{
  "n_layer": 8,
  "d_model": 128,
  "n_head": 8,
  "n_kv_head": 8,
  "head_dim": 32,
  "d_mlp": 320,
  "vocab_size": 906,
  "activation": "swiglu",
  "norm": "rmsnorm",
  "norm_place": "pre",
  "norm_eps": 1e-05,
  "positions": "rope",
  "rope_base": 5130.0,
  "rope_fraction": 1.0,
  "qk_norm": false,
  "attn_scale": 0.177,
  "bias": "none",
  "tie_embeddings": false,
  "parallel_block": true,
  "init": "uniform",
  "init_std_qkv": 0.0442,
  "init_std_o": 0.0,
  "init_std_up": 0.0442,
  "init_std_down": 0.0,
  "init_mimetic": 0.7,
  "optimizer": "soap_variant",
  "lr": 0.00741,
  "beta1": 0.95,
  "beta2": 0.99,
  "weight_decay": 0.064,
  "lr_head": 0.00473,
  "warmup_steps": 200,
  "schedule": "wsd",
  "decay_fraction": 0.3,
  "decay_shape": "linear",
  "final_lr_fraction": 0.0,
  "batch_tokens": 16384,
  "seq_len": 128,
  "doc_mask": true,
  "train_tokens": 87370000,
  "steps": 5333,
  "dataset": "wikipedia_en"
}
Each number is 128 + 24 x the weight over the matrix's rms, rounded and kept within 0 to 255. Layers, rows and columns count from 0.

# layer 4 attention output, 128x256, rms 0.278, rows 0-104, columns 128-191
[[137 135 153 100 152 152 124 121 152 126 134  56 121 128 144 162 144 108 165 122 183 121 138 143 133 158  60 150  85 143 178 118 139 122 112 167 101 136 115 133 123  99 101 111 137 139 145 147 155 133 138 113  93 129 137 124 131 159 152 132 126 137 147 143]
 [113 167 152 105 120 112  68 156  99 118 143  95  80  79 116 100 123 125 134 106  63 159 137  83 172 126 127 182 138 112 134 160 121 152 149 142 142 115 162 139 162 136  75 116 135 150 143 133  88 138 126 130 128 139 161 134 144 137 139 120 103 153 156 148]
 [155 147 150 122 156 125 151 167 142 129 156 177 100 114  94  90  87 195 120 129 151 125 104 119 114 134 138 137 101 144 134 130 112 132 127  88 123 103 141 138  65 159 141  98 123 109 128 148 153 164 141 181 105 126 192 145 117 151 145 103 110  84 119 152]
 [107 135 110 165 137 132 110 165 130  87 143 119 106 117 135 116 128 134 136 130 114 148 208 104 129 145 152 116 112  95 146 149 160 149 166  99 119 153 109 128 104 144 104 142 118  91 167 113 178 119 149 126 120 114  92 123 128 115 113  88  81  84 161 108]
 [110 141 134 110 128 140  57 141 129 160 125 113  92 128 139 132 142  62 157 139 156 141 148 102 117 163 150 130  92 143 167 120 136  75 102 104 119 163 134 151 175 120 122 166 139 131  87 124 121 128 127 126 120 201 123 130 106 135 133  99 146  73 136 133]
 [138  88 110 137  82  88  95 146 147 116 152 136 120 120 140 128 135 142  92 116 109 109 101 137 131  98 126 127 151 160 114 139 122  86 118 111  96 153 127 162 165 183 143 180 107 122 106 140 119 124 110 129 108 204 146 124  90 106 163 179 141 111 152 106]
 [ 93 106 162 104 145  86 113 201 112 113 136 113 121 116 135 165 131 115 128 148 213  95 149 112  85 119 138 126  94  81 140 119 153 154 145 118 125 137 147 132 120 106 184 125 131 126  84 138 101 106 135 100 138 159 148 128 110 114  91 117 126 107 196 123]
 [155  70 134 142 121 166  95 106 139 128 113 135 127 145 131  90 148 129 127 146 105 120 176 124 118 150 136 155 206 152  91 149 112 171  87 119  88 114 128 131 128 156 131 130 131 170 116 172 157 107 165 118 137 159 158 133 108 121 139 124 143 121 199 113]
 [171 148 129 122 145  55 166 128 145 136 185 118 130 145 156 162 113 106 143 138 170  99 197  99 154  86 139 181  92 126  92 125 122 145  93  98  92 110 120 158 125 133 112 140 145 111 144 143 119 139 152 199 110 147 120 171 111 136 105 121 149 201 136 174]
 [150 147 163 143 142 102 149 117 118 143 131 105 130 115 116 126  61 125 126  63 105 121 107 155 112  89 103 100 162 116 123 123  91 132 137 136 125 136 126  94 127 105 108 145 178 145 136 148  93 123 149 117 136  96 116 116 137 115 131  92 102 122 120  75]
 [ 88 121 130 130 108 104 101 184 171 100  98 153  82  54  73  71 127  91 140 146  93 125 166 111 166  73 140 106 138 110 144 157 146 134 109 131 155 128 169 112 139 186 125 116 142 154 145 102 138 103 135 129 145 127 135 115 123 123 156 153 137 148 162 128]
 [139 104 151 153  72 120 106 171 147 199 159 107 130 156 108 127 145 134 136  98 141 165 131 109 146 116 148 148 139 170 119  94 122 139 120 129 106 102  78 120 118 136  92 124  88  95 129 104 127 150 120 146 134 107 142 122 135 168 101 134 133 128  76 134]
 [145 150 117 102 142 143 107 125 105 121  76  97 102 139 175 126 155 110 156  89 133 217 129 124 140  97 132 123 106 122 136 112 107  77 133 101 143 108  98 112 100 155 128 118 122 149 116  75 137 141  98 184 133 122 138 119 157 107 113  87 109 159 117 126]
 [104  76 108 129 104 102 152 135 161 127 108 130 128 176  96 138 115 104  93 138 153  77 111 138  90 119 119  85 118 130  74  74 143 130 147 149  96 149 117 103 138 144 152  97  96 150 133  63 137 151 150 149 138 138 109 109 143 133 107 119 103 124 119 122]
 [191 145 122 105 134 133 152 135 120 148 128 107 101 132  91 112 108  73 170  98 116 190 133 134 109 118 152 116 170 158  79 141 125  91  91 172 135 135  93  97 111 100 160 102 137 112 142 162 127 115 122 143  83 120 127 138 111 153 126 100 150 122 203 147]
 [135 112 172 131 113  81 147 135 156  85 128 110  68 122 155  41 119 116 154 107 163 116 147 109 121 136  93 130 131 111 119 122 102 171  99 126 105 132 116 129 109 135 139 152 108 110 121 112 101 135 133 115 125 115 156 130 135 102 109 134 119 103 131 119]
 [138 119 103 135 120 131 144 124  95 109 117 150 137 138 151 160 136  93 104 123 112  91 137 136 128 142 161 108 149 132 129 134 123 123 121 102 138 114 134 151  94 159 125 127 147 137 140  98 106 103 127 105 130 122 130 129 155 118 111 122 134 111 133 136]
 [135 123 113 151 130 167 100 159 127 155 135  77  48 143  98 148 119 130 133 134 141 145 120 122 100 102 143 131 145 117 119 118 102 134 126 138  88 138 143 126 103  72 144 122 170 121 167 105 157 144 145 117 127 133 109 129  96 121 133 116 124 117  77 104]
 [134 138 172 160 115 139 146 130  99 107 127 140 140 177 141 181 140 131 137 150 159 101  97  93 167 121 123 103  85 148 120 147 112 116 154 143 149 140 124 136 111 150 146 114 117 109 126 164 150 170 115 115 114 123 113 136 118 107 132 118 139 111 167 132]
 [128 129 105 111  96 120 151 135 130 103 122  94 122 125 124  84 150 143 147 113 141 153 148  96  87 154 138 173 107 116 176 115  94 124 125 127 144 128 104 110 145 129 134 133 130 156 124 139 134 124 159 144 157 115 145 131 141 120 105 131 146  74 133 127]
 [120 114 151 129  91 122 133 191 116  98 133 116 120 144 126 129  94 117 137 145 144 111 137 154 138 125 120 159 113 112 116 156 169 135  76 137 106 141 133 156 138 159 135  96 155 107  81 156  78 101 152  87 108 103 125 133 143 100 143 126 156 112 123 137]
 [ 93 133 128 151 140 129 128 118  86 174 138 123 147 179 100 166 139  71 157 122 128 131 157 104 133 128 122  61 174  51 130 137 161 171 132 123 107 137 125 165 124  94 137 102 137  99 139 116 137 130 159 118 107 134 109 153 189 144 128 115 123 108 124 122]
 [ 91  91 121 120 119 143 122  91 133 129 120 127 129 145 138 166 126 154 138 123 110 107 132 111 158 124 136 118 125 127 144  96 108 136 117 112 140 122 141 140 121 122 102 167 149 148 142 103 145  95 149 113 136 150 148 107 142 103 110 132 103 108 144 116]
 [130 115 110 139 168 135 120 144 119 134 136  86 107 130  99 185 109 131 155 106 117  93 151 113 156  91 107 130 110 139 119 130  82 151 123  88 117 139 137 126 103 133 140  81 135 126 157  96 167 115 131 131 111 146 116 170 177 151 157 140 118 100 135 123]
 [129 113 116 174 119 151 114 141 138 187 105 140 120 165 106  91  99 152 146 143 137 180 142 121 129 131  97 149 126 181 136 121 115 177 167 104 160 111 121 127 105 104 161 125 162 136 101 158 157 144 184 102 148 160 124 103 140 157 158 155 137 116 144 129]
 [134 131 151 123 166 120 167 116 104 156 105 145 167  66  85 140 166  95 163 130 108 128 104 125 100 128 134  93 167 100 161  86 112 138 126 113 120 134 107 119 112  62 145 104 117  84 149 119 138 109  85 112 102 146 135 124  82 145 118 107 143 186 123 132]
 [141 134 116 117 120 115 121 120 159 155 142 133 138 139 126 163  98 133 159  87 132 131  90 126 103 118  96 157 119 145  97  96 152 120 149 105 114 157 169 135 117 108 118 147 131 163 117  88 172 127 158 168 122  70 120 106 151 106 120 126 135 117 135 167]
 [125 135  91 101  95 154 124 153 116 138 121 120  94  78 110 172 198 157 123  95 113 129 127 186 113 137 130 110 130 102 128 125 122 148 142 166 112 127 168 117 131  45 142 152 104 119  93 165 119 119  88 182 134 131  99 118 103 125 167 143 145 144 120 134]
 [123 134 130 143 120 141 134 111 146 155  89 135 150 174  88 121 142 133 119 107 119 150 151  88  99 135 121 114 136 127 131 167 134 125 131 128 141 119 214 132 106 124  96 133 129 119 136 167 135 129 149  53 135 171 148 131 122 119  99 144 110 126 113 131]
 [101 173  40 107 110 154 139 198 130 135 112 118 103  77 130 155 108  48  91 171 185  92 167  97 111  84 102 124 153 141 125 135  59 114 138 146 122  97 168 128 125 115 105 168 156 124  95 141 147 114  99 170 125 172 107 102 109 153 134 105 135 156 138 157]
 [162 161 101 114 114 164 185 138 116 150 140 131  94 160 130  94 138 145  90  77 140  90 108 129 124 116  85 185 102 123 125 160 149  99 105 152 131 124 156 150 133 111 103 153 125 126 102 125 121 187 101 181 163 126 163 104 115 133 126 133 136 158  75 114]
 [ 93 171  98 117 144 158 118 169 121 155 106 131 150 169 118 146 102 155  96 130 119 114 131 174 148 119 147 129 138 148 117 141 161 121 105 113 133  89 161  67 153  99 129 145 125 123 153 151 127 130 153 128 108 186 119 125 136 143 138  98 123  68  95 132]
 [124 137 134 120 130 135 139 104 139 111 134 118  89 103  82 175 170 124 109 160 116 187 167  85 104 134 128 163 106 146 118 150 111 130 138  85 108 145 145 116 111 104 118 140 133 100 121 147 160 133 158 114 138 138 138 126 126 134  96 136 137 143 115 134]
 [106  90 155 109 115 114 150 110 120 139 154 179  87 100 137 117 139 155 120 120 171  68 114 137 126 151 134 148 104 153 109 128 167  66 144 110 106 176 100 181 116  88 117 144 142 110 158 103 119 136 164 102 114 121 109 151 121 149 142 122 149  99 121 137]
 [123  88 123 110  98 111  85 126 161 140 129 138 113 160 135 120 125 144 100 115  95 120 117 120 111 158 134 165 113 157 129 162 104 119 100 107 123 128 128 125 135 133 113 124 111 110 144 126  95 103 131 130 111 136 117 107 156 158 138  92 148 127 134 138]
 [154 152 120 100 139 138 149 150 136 127 125 185 145 151 145  94 119 100 154 151 130 159 136 103 117 104 129 153 159 177 102 149  89 184 127 131 137  98 169 125 124 123 143 139  90 130 100 131  86 113 170 131 139 172  96 137 146 141 140 133 126 134 112 129]
 [138 136 136 132 148  82 124 135 134 139  92 114 163 169 138  96 163 112 112 102 111 145  99  82 140  88 108 135 115 142 134 102 109 142 156 125 133 160 105 170 104 141 159 116 154 168 114 149 127 178  96 134 136 110 153 146 139 108 119 148 137 130 165 125]
 [139 137 161 121 133  95 151  77 124 138 148 119 148 180 115 108 159  92 117 127  85 106 135 123 140 129 118 105 139 127 142 173 126  93 129 138 135 156 105 124 126  92  87 156 151 125 107 171  82 126 149  94 146 125 137 121 102 117  99 122  97 146  68 155]
 [160  94  87 107 142 142 128 124 145 173 161 112 128  70  98 118 111  86 112 152 127 161 138 122 157 203 150 125  99 141  49 101 119 129 168 125  97 150 163 148 105  89  86 140 176  83 123  84 137 110 120  99 167 144  56 112 150 156 116 157 142 147 142  88]
 [117 115 131 141  79 136 144 137 111 151 121 141  85 166 155 153 165 163 116 160 102 118 124 147 121 127 161 170 111 176 118 148 127 148  72  96 123 145 121 124 169 106 108 152 156 104 118 175 106 126 125 111 109 139 144 129 144 127 123  86 121 129 179 147]
 [133 109 126 158 138 126 108 118 164 137 176 138 118 165 132 141 119 110 111 157 112  94 151 147 161  85 150 123 140 133 142 144 113 189 167 138 146 108 177 137 108 113 153 108 121 132 133  92 201 147  86 156 142 170 146 145  95 143 135 115 135 148 129 115]
 [140 126 122 159  96 126 112 121 151 185 122  97 138 135 174 137 171 148  81 110 124 176 127 137 172  89 124 143 120 136 144 141  92 112 119 110 115  96  90 162 186 115 101 103 159 112 125 162 103 119  91 145 148 157 137 123 108 135 106 129  87 144 129  99]
 [128  66 113 102 132 118 148 139 120  90 166 153 123 113 171  93 162 124 154 126  72  97 148 165 123 137 121 130 151 132 130 110 143 145 167 138 142 102 122  98 131 130 120  88 142 139 143 116 124 154 135 128 115 116  82 139 166 147 104 125  90 109 134 158]
 [137 162 123 179 130 130 127 124 160 141 152 118 120 141 146 129 114 133 114 113 128  99 141 102 144 117 149 145 153 174 145  98 167 159 133  91 134 155 136  98 142  92 123 111  97 116 103 160 120 116 113 156  96 122 149 114 112 156 146 151 109 137 146 137]
 [ 96 102 102 138 110 102 122 173 100 112  96 127 132 124 120 159 120 126 156 138 119 152 113  92 126 184  62 109 114 151 130 112 127 133  96 129  92 121 141 127 131 105 144 138 145 101  99 117 159 102 160 198 127 110 121 122  63  94 115 137 115 148 169  95]
 [130  85  75  90 159  92 116 142 142 101 119 145 134 114 114  80 131 139 115 142 151 119 111 118 132 122 113  61  80 112 107 119 142 114 127 108 101 146 163 121 125  90 100 159 122 144  79 134 123 159 146 137 109 124 102 117 140  72 160 123  98 125 125 137]
 [184 124  78 146 145 129 115 115 117 105  96 132 152 113 116 101 153 109 126  90 120 159 115 136 171 170 129 139  96 100 145 108 119 162 132 139 185 151 143 130  98 126 147 156  90  96 159 126 124  97 115 138 162 157 122  99 149 145  95 155 125 164 107  92]
 [113 131 171 130 123 134 128  23 158 134 157 113 126 138 124 128  78 135 116 167 159 123  82 122 156 127 165 139 139 126 151 171 143 102 155 172 106 149 127 103 143 119 170  79 146 137 110 124 140 122 135 163  89 153 121 189 160 123 103 109 131 165 121 150]
 [159 126 132 150  96 130 149 126 109 120 168 137 120 152 155 143 123 116 117 124 139  89 151 117 118 110 143 153 109 132 138 147 129 122 124 141 124  92 121 140 127 114 122 141 145 126 136 118 116 151 101 126  96 140  79 138 123 125 114 143 134 162 143 144]
 [116 127 149 141 134 147 143 113 127 148 149 148 131 176  94  98 133 120 171 134 116 141 153 161 121  96 118  95 150 154 138 118 128 140 141 146 156 147 129 162 100 123  62 145 148  92 158 151 122 133 102 129 144 143 137 106 157 107 144 167 137 179  90 128]
 [178 116 179 130 124  86 132 123 151 120 116 128 138 139 179 132 121 155 122 148 118 146 146 105 112 111 124 168 147 123  95 132 135 124 141 154 130 145 154 154 129 130 138 162 125 136 106 124  81 147 118 120 117 124 142 110 121 114 113 140 125 154 169 170]
 [ 83 159 110 121 116 168 131  83  88 118  75 183 106 114 139 169 124  99 147 100  95 134 148 144  98 168  65 154  97 109 109 109 120 100 118 155 150  87 167 107 118 170 148 124 167 141 123 119 145 115 117 143 117  98 142 141 148 170 115 103 111 110 136 149]
 [130 159 101  83 146  72 148 136 132 140 129 116 156 122  85 118 121 106  80 135 129 143 147 131 152  81  94 120 123 177  91 153 110  95 139 122 171 117 162 156 133 113  81 102 141 122  99 109 148 147 119 112 130 124 158 153 103 128 121 149 132 120  98 136]
 [131 141 167  91 101 113 113  85 151 142 143 132  81 158 128  91 171 142 147 152 139 159 142 100 118 169  86 111 130 143 142 155 168 114 120 127 121 114 110 107 120  95 129  84 126  71 122 158 128 147 129 172 113  81  88 126  97 139 124 123 109  91 101 125]
 [104 112 102 122 109 163 113 124 108 110 112 140 110 124 134 124 105 131 114 114 143 109 132 111 129 117 118 172 135 119 173  94 100 109 138 147 177 133 106 108 140 110 128 103 158 133 125 166 145 134 159 145 171 117 110  79 115 126 110 124 141 204 145 138]
 [ 55 141 146  79 136  96 120 186 144  96 164 102 142 143 127 144 113 130 152 123 131 113 105  88 134  94 119 144 136 156 171 170 129 167 134 145  75 138 114 103  87  90 192 135 103  98 145 136 122 106 147 128 138 115 145 119 168 104 144 174 129 155 135 147]
 [154  96 139 124 115  96 141 105 124 177 106 124 127 132 126 134 161 138 136 105 137 125 128 125 129 125 107 114 143 109 141 147 123 145 146 125  88 135 140 137  74 155  87 146 122  88 135 162 121 136 109 121 105  90 140 115 142 136 127 121 149 124 113 131]
 [113 137 101 126  62 148 114  69 125 110 156 147 163 155 114 122 114 148 146 126 108 165  99 148 162 122 135 129 128  88 122 166 123 136 111 151 156 150 115 113 156 158 197 118  79  96 111 161 122 111 115 115 181 119 148 112 149 120 148 160 127 109 120 137]
 [ 94 136 135  79 109 137  76 104 136 140 120 182 120 124 134 140 130  90 145 130 110 126 105 135 137 104  72 115 137 134  85 141 104 139 153  93  86 109 150 125 156  73 114 139 128  72 112 137 103 138 110 187 128 115 125 111 137  51 120 136 146 171 122 137]
 [203 103 145 126 124 156 126 157 113 122 130 135 112 145 145 170 123 123 180 135 139  83 151  72 137 136 133 129 126 160 136 130 117 138 152 109 127 177 112 142 176 206 132 152 142  79 147 132 164 128 133 111 125  96 130  75 106 108 159 138  92 128 121 184]
 [143 138  93  88 180  86 108 104  88 175  93 128 174 125  92 110 120 151 121 192  87 125 126 116 137  92 143 105 128 120 108 117 128 122 136 154 132 133 134  82 161 140 100 134 104 150 146 126 111 127 139 126 184 195 110 101  87 160 161 121 105 114 104 132]
 [163 142 138 126 108 123  69 102 143  88 116 121 114 155 157 128 157 104 112 142 124 114 103 103 152 121 163 119  81  82 143  99 127 138 157 148 129 127 163 108 163 113 139 131 144 153 127 160 107 129 143  96  84 122 123  71 147 120 136 155 129 158 108  85]
 [163  82 140 143 123 110  96 140 157  84 127 166  89 150 107 146 150 142 166 145 101 128 122 120 129 147 143 130 167 114 121 141 132 142  97 129 124 133 118 136 140 143 134 113 126 110  89  95 110 162 120 113 119 176 120 134 139 125 107 111 114 131 140 155]
 [137 120 134 137 144 159 103 108 149 131 100 100 159 136 127 120 112 132 132 157 144 173  86 122 100 149 137 144 155 155 127  83 140 130 108 128 116 111 148 147 130 119 122 144 128 112 152 122 137 117 109 161  75 122 134 105 158 170 147 130 111 155 144 114]
 [156 151 120 122 131 169 115 117 130 181 132 131 103 117 157 107 157 113 109 119 137  97 131 111 109 113 115 125 113 120 123 106 127 117 117 100 137 122 125 140 163 121 143 113  90 121 152 119  69 107 111 112 102 156  65  98 141 112 109 141 137 155 144  83]
 [160 158 152 183 144 148 118 143 124 101 139 143 101 152 134 160 139  97 127 128 145 134 114 112 138  98 160 145 124  98 116 152 147 149 118 147 111 134 179 147 132  98 126 155 127 156 147 155 146  93 127 166 159 143 125  91 119 144 153 146 119 119 120 140]
 [131 124 121 123 196 139 107  86 121 140 111  95 135 166 128 156  96  83 126 103 119 113 122 146 141  96 150 118 125 151 144 123 137  99 154 141 130 186 126 126 107 137  90  94 134 120 121 113 148 163 115 119 124 103 137 152 170 155 131 119 121  81 160 136]
 [139  97 133  99 165 149 114 128 115 140  84 145  99 114 129 178  93 124 130 150 124 130 120  94 168 144 112 110 141  87 133 142 113 122 119 143 130 193 175 116 131 129 179 158 168  88 115 156  98 127  93 145 112 200 109 118 112 136 179 149 143 142 138 114]
 [175 113 120 107 141 140 141 146  98 119 126 160 134 141 128 136 146 101 106 112 106 140 141 119  95 141 161 133 141 132  71 120 107 127 106 106 164 143 143 151 127 194 116 113 161 150 176 121  75  78 127 110 166 114  70 101 143 105 142 148 120  61 142 138]
 [ 93  92 121 137 109 164 136 147  79 130 158 126 110 111 155 168 135 120 110 124 123 121 144 142 141 132 167 113 153 143 137 170 164 122 139 109 145 132 158 130 180  99 124 113 174 106 130 107 127 140 112 135 113  96 150 147  93 106 107 121 117 145 163 155]
 [145 102  81  98 141 145 112 130  85 152 113 148 171 144  73 154 136 107 145 170 129 117 117 111 108 124 133 139 130 143 126 145 153 119 137 118 139 169 137 125 111 123  86 166 120 138 112 140 108 144 178  80 141 109 164 131 136 106 118  98 149 125 179 122]
 [179 168 147 118 126 136  83 110 118 145 112 121 110 145 134 138 182 132 173 156 131 143 154 126 129 109 155 128 133 117 132  94 149 138 128 154 175  67 161 154 100 121 178 120 127 194 124 140 108  95 110  93 111 119 140 145 142 160 121 136 171  88 187 155]
 [ 82 115 165 126 139 101 127 114  98 119  78 120 144 139 136 137 130 174 121 101 215 169 133 148 142  73 136 149 137 153 158 127 102 150 106 125 156 123 129 102 125 124 145 108  90 112 133 151 122 108 154 143 148 133 119 157 115 115 169 121 138 143 101 141]
 [144 167 144 141 157  92 108 155 130 145 126 135 110 112 123  76  92 133 128 105  99 114 121 163 141 143 149 114 148 112 100 140 137 110 107  83 168  92 117 105 160 122 138 158 112 130 137 160 142 104 125 138 113 159  82 100 109 208 112  96  74 103 120 119]
 [136 143 152  98 171 135 122 138 128 150  63 162 164 158 118 162 143  84 208 122  95 128 127 140 117 165 143  70 154 120  90 130 101 145 151 165 110  74 128 123  95 144 186 146 165  94 125 170 119 144 107 167 151 106 105 173 138 124 127 107 153 104 161 104]
 [127 100 133 130 141 126 138  77 140 154 145 120 112 134 134 159  96 152 117 168 128 130 122 129  99 141 126  81  82 152 149 105 131 152 126 179 129 151 131 117 169 103 144 123 138 111 139 107 104 139 170  90  92 144  98 134 141 120 112 135 123 102 115  97]
 [132 110 134 114 129 110 139 183 163 148 164 127 157 142 144 137 114 144 103 173 134 119 136 124 137 132 129 105  98 101 155 107 112 148  95 155 114 146 147 148 125  79 162 183 111  86 116 118 166  87 168 130 126 188  99 113 101 142 137 148 134 114 132 131]
 [164 121 139 127 133 151  99  96 117 130  89 107 132 120 159 108 133 112 152 102 114 108 142 171 116 115 172 116 175 159 131 125 100  95 145 137 146 185 163  88  96 183 133 158 138 123 145 120 141 141 120  92 222 135 107  73 169 135  88 128 140 120 105 161]
 [137 135 151 129 117 117 123 121 154 149 131 143  77  88 111 182 106 122 153 164 139 144 173 113  90 112 147 154 134 143 153  92 104 123 117 145 183 128 154 130 151  99 123 119 123 106 144 137 142 107 140 101 132 118 156 123 118 151 180 139 117  85 146 162]
 [ 78  95 128  83 119 134 138 113 100 149 120 161 171 145 148 149 155 115 143 145 115 178 172 132 121 144  59 131  94 113 145 165 140 122 139 154 124 133 107 129 136 120  90 142 164 135  96 145 146 123 161 104 104 145 111 123 129 145 128 130 136 142 145 149]
 [ 86 136 104  98  90 135 123 156 130 108 127 163 139 171 163 159 145 153 112 102  98 142 109  94 152 110  86 174 143 122 139 138 100 133 141 134 126 125 140  98 132 126 127 138 133 118 131 175 127 140 174 137  78 115 141 121 150 117 136 129 105 145 119 154]
 [112 162  96 193 100 106 110 145 137 135 108 147 120 159 154 128 112  98 102 103 122 143 153 121 126 121 142 149 139 117  81 104 191 148 141 101 142 157 125 139 136 115 147 123 132  94 142 141 150 155 151 170 101 164 103 136 118  96 130 112 135 129 185 122]
 [174 145 153 170 128 162 132  76 153 150 129 164 150 144 125 153  91  85 115 115 153 128 104 151 121 118 141 129 117  69 108 139 177 133 138 151 150 147 135 142 117  94 131 132 122  71  99 154 108 140  98 213 137 120 129  71 100  92 156 126 152 193 167 115]
 [133 123 107 118 151 127 113 118 145 111 156 127 138 135 152 126 163  69 129 112 141 121 156  82 134 148 109 106 136 162 126 154 112 117 124 114 121  87 113  97 121 180  72 133 120 157  73 109 126 154 108  99 138 161 153 141 131 133 132 132 141 153 129 133]
 [143 135 132 122 110 124  83 135 158  96 125 103 101 161 127  83 132 157 115  95 124 132 109 120 114 158 166 121 105 141  98 117 149 135  92 132 115 111 103 116 150 130 156 114 199 119 146 112 158 125 131 149 127 112  99  73 108 126 141 116 123 129 114 103]
 [101 185 143 133 104 151 111  95  88 103 133 109 163 135 118  94 162 105 138  76 119 142 124 132 104 168 173 109 133 139  54 181 142 148 103 140 117 125 171 110  79 104 165 108 128 148 113 137 134 120  94 133 124 124 165 136  88 107 151  86 128 135 116 164]
 [114 133  82 101 109 129 141 104  82 135 150 110 128 151  88 114 144 127 111  98 115 111 121 120 125 121 120 118 150 103 184 155 157 102 165 110  78 119 130 136 164 100 134  80 116 106 129 140 146 127 162 140 150 143 125 125 138 122  96 174 110 161 129 114]
 [144 130 162 148 159  86 151 167 119 120 171 130 139 130 118 104  72 151 124 111  93 176 149 118  75 113 117 177 155 140 152  82 152 152 114 169 110 129 139 108 135 128 127 104 139 112 154  97 159  92  94 147 119 143 135 128 121 127 111 134 152 157  97 125]
 [141  96 158 152 101 105 165 132 128 127 110  93 140  99 150 109 140 134 106  47 111 136 122 133 138 118  85  95 116 136 141  78 136 137 113 110 157 114 138 141 114 117 106 132 120 129  90 167 125 153 115 106 156 133 168 163 138 135 160 214 163 117  89 140]
 [126 119 104  80 150 116 145 134 115 131 171 127 131 118 161 110 153 115 165 119 107 104 136 139 132 139  83 121  81  87 137 149 146  96  67 135 119 114 172 111  96 132 112 118  98 111 141 162 126 152 142 156 131 155  86 127 136 148 119 117 169 150 131  82]
 [146 122 119  69 105 110 135 155 103 198  96 130 129 134 131 117 103 111 108 134 106 154 111 138 140 159 166 107 153 156 124 163  91 187 122 119 152 154  91 122 122  87  98 126 117  93 116 139  99 148 144 136 113 133 146 115 159 130 113 102 133 110  91 116]
 [130 122 117 132 109 130 121 122 134 176 136 122 159 156 121 167 183  59 149  82 204 127  75 144 133 122 126  76 155 131 118 143 152 146 144 126 155  99 141  95 102  94 114 110 119 130 141 115 121 130 159 103 128 140 155 115 139 120 154 143 117  85 130 128]
 [112 126 134 145 134 146 109  80 124 141 103  86 138  91 114 122 157 140  88 107 150 136 110 158 160 105 127 160 109 123  52 105 117  87 143 136 168 150 114 106 133  91 123 156 160 124 115 144 182 109 148 189 104 125 141 101 126 152 173 114 129 155 110  50]
 [ 99 184 112 108  86 213 121  84 119  94 138 123  87 131 131  85 137 181 145 111 117 102 168  86  97 134 131 124  75 127  85 117 163 123 149 161 164 140 189 126 157 175 143 133  78 169 112  62  81 174 148 142  62 140 116 161 150 129 100  72 139 102  75 141]
 [104 200 144 161 137 119 104  91 153 148 155 144 174  97 107 117 135 129 184 118  73 116 126  76 171 146  85 153 136 142 108 120 143 116 119  95 110 173 150 119 107 133 143 107 145 134 105 148 124 155  75 142 141 127 112 142 115 126 156 125 102 146 129  91]
 [106 151 143 125 154  95 118 121 120 114 137 134 108 107 159 109 107 144 141 131 118  68 150 122 121 150 106 125 174 140 156 136 126 102  75 155 122 142 120 129 153 148 172 135 115 124 125 157 111 166  89 122 128 102  83 145 123 155 101 136 134 181 142 105]
 [117 123 137 141 136 121 112 137 134 176 117 112 177 127  95 153 127 136  88 127 145 133 134 154 102 144 158  99 125 117  73 115 131  95 143 123 119  99 136 130 175 171 123 161 166 118 109 136  98 135 177  72 169  96 168 158 143 149 161  94 122 118 118 147]
 [136 121  99 112 129 113 129 100 136 150  99 148 129 140 133 101 163 111 145 139 140 156  97 136 183 105 136 104  92 130 147 112 136 121 129 152 123 138 123 146 124 148 114 156 117 109 116 134 137 173 130 165 137 140 139 151 132 125 110  75 159 132 132 148]
 [123 151 138 145  99  97 109 155 164 126 138 114 157  76 164 108  90  73 120 105 175 103 124 141 132 116 150 148 161 145  98 160 137 131 118 130 156 174 175 130  97 117 145 186 135 133 117 115 123 160 153 113 149  96 146 129 127  65 122 119 162 166 207 132]
 [137 134 140 175 146 171 181 108 129  90 139 138 105  79 159 174 148 128  93 146 163 136 116 142 136 137 163 126  87 162 111 120 130 154 163 146 163 127  99 132 106 180 130  81 182 114 129 134 111 107 113  84 126 112 135 118 150  59 126 122 163 102  87 120]
 [170 134 131  84 145 136  96 136  70 127 115 111 134  93 113 112  86 113 142 129 135 139 113 137 108 130 155 109 110 131  87 134 176 122 101  98 108 148 161 108 130 146 127 166 115 124 113 130 108 104 136 163  82 121 109 155 136 155 128  78 153 176 112 108]
 [133 120 143 140 112 109 157 132 115 125 126 122 152 117 111 124 129 121 136 163 119 109  99  97 144 127 124 140 138 118 123 156 129 130 177 100 175  94 121 121  93 123 141 130 108 149 127 167 125 111  90  98 135 105 121 121 112 127 179 134 103 141  95 148]
 [ 89 104  92 122 125 140 116 136 131 117 133 147 135 145  97 140 109 155 155 163  96 114 134 128 153 150 134 152 122 139  92 112 155 175 132 124  94 137 155 129 144 116 145 102 129 134  73 146 120 148 130 155 159 155 165 105 135 180 135 154 141  76 143 125]
 [164 102 151 125 162 160 133 100 173 172 110  92 136 109 102 145 167 143 150 149 127 112 101 122 130 142 123 115 112 116 156 133 128 127 116 114 119 118 129 169 141 109 137 142 125 159  95 162 116 134 101 131 120 127 128 152 134 130 117 111 173  56 120 129]
 [ 75 112 118 118 113 139  91  98 100 173 133 109 125 121 146 148  74 168 149 129 108 112 152 114 105 103 129 134 168 129 133  70 136 132 152 130 143 166 118 144  69 156 116 101 102 110  94 100 110 158 129 100 142  97 132 137 121 123 106 161 113 129 118 125]]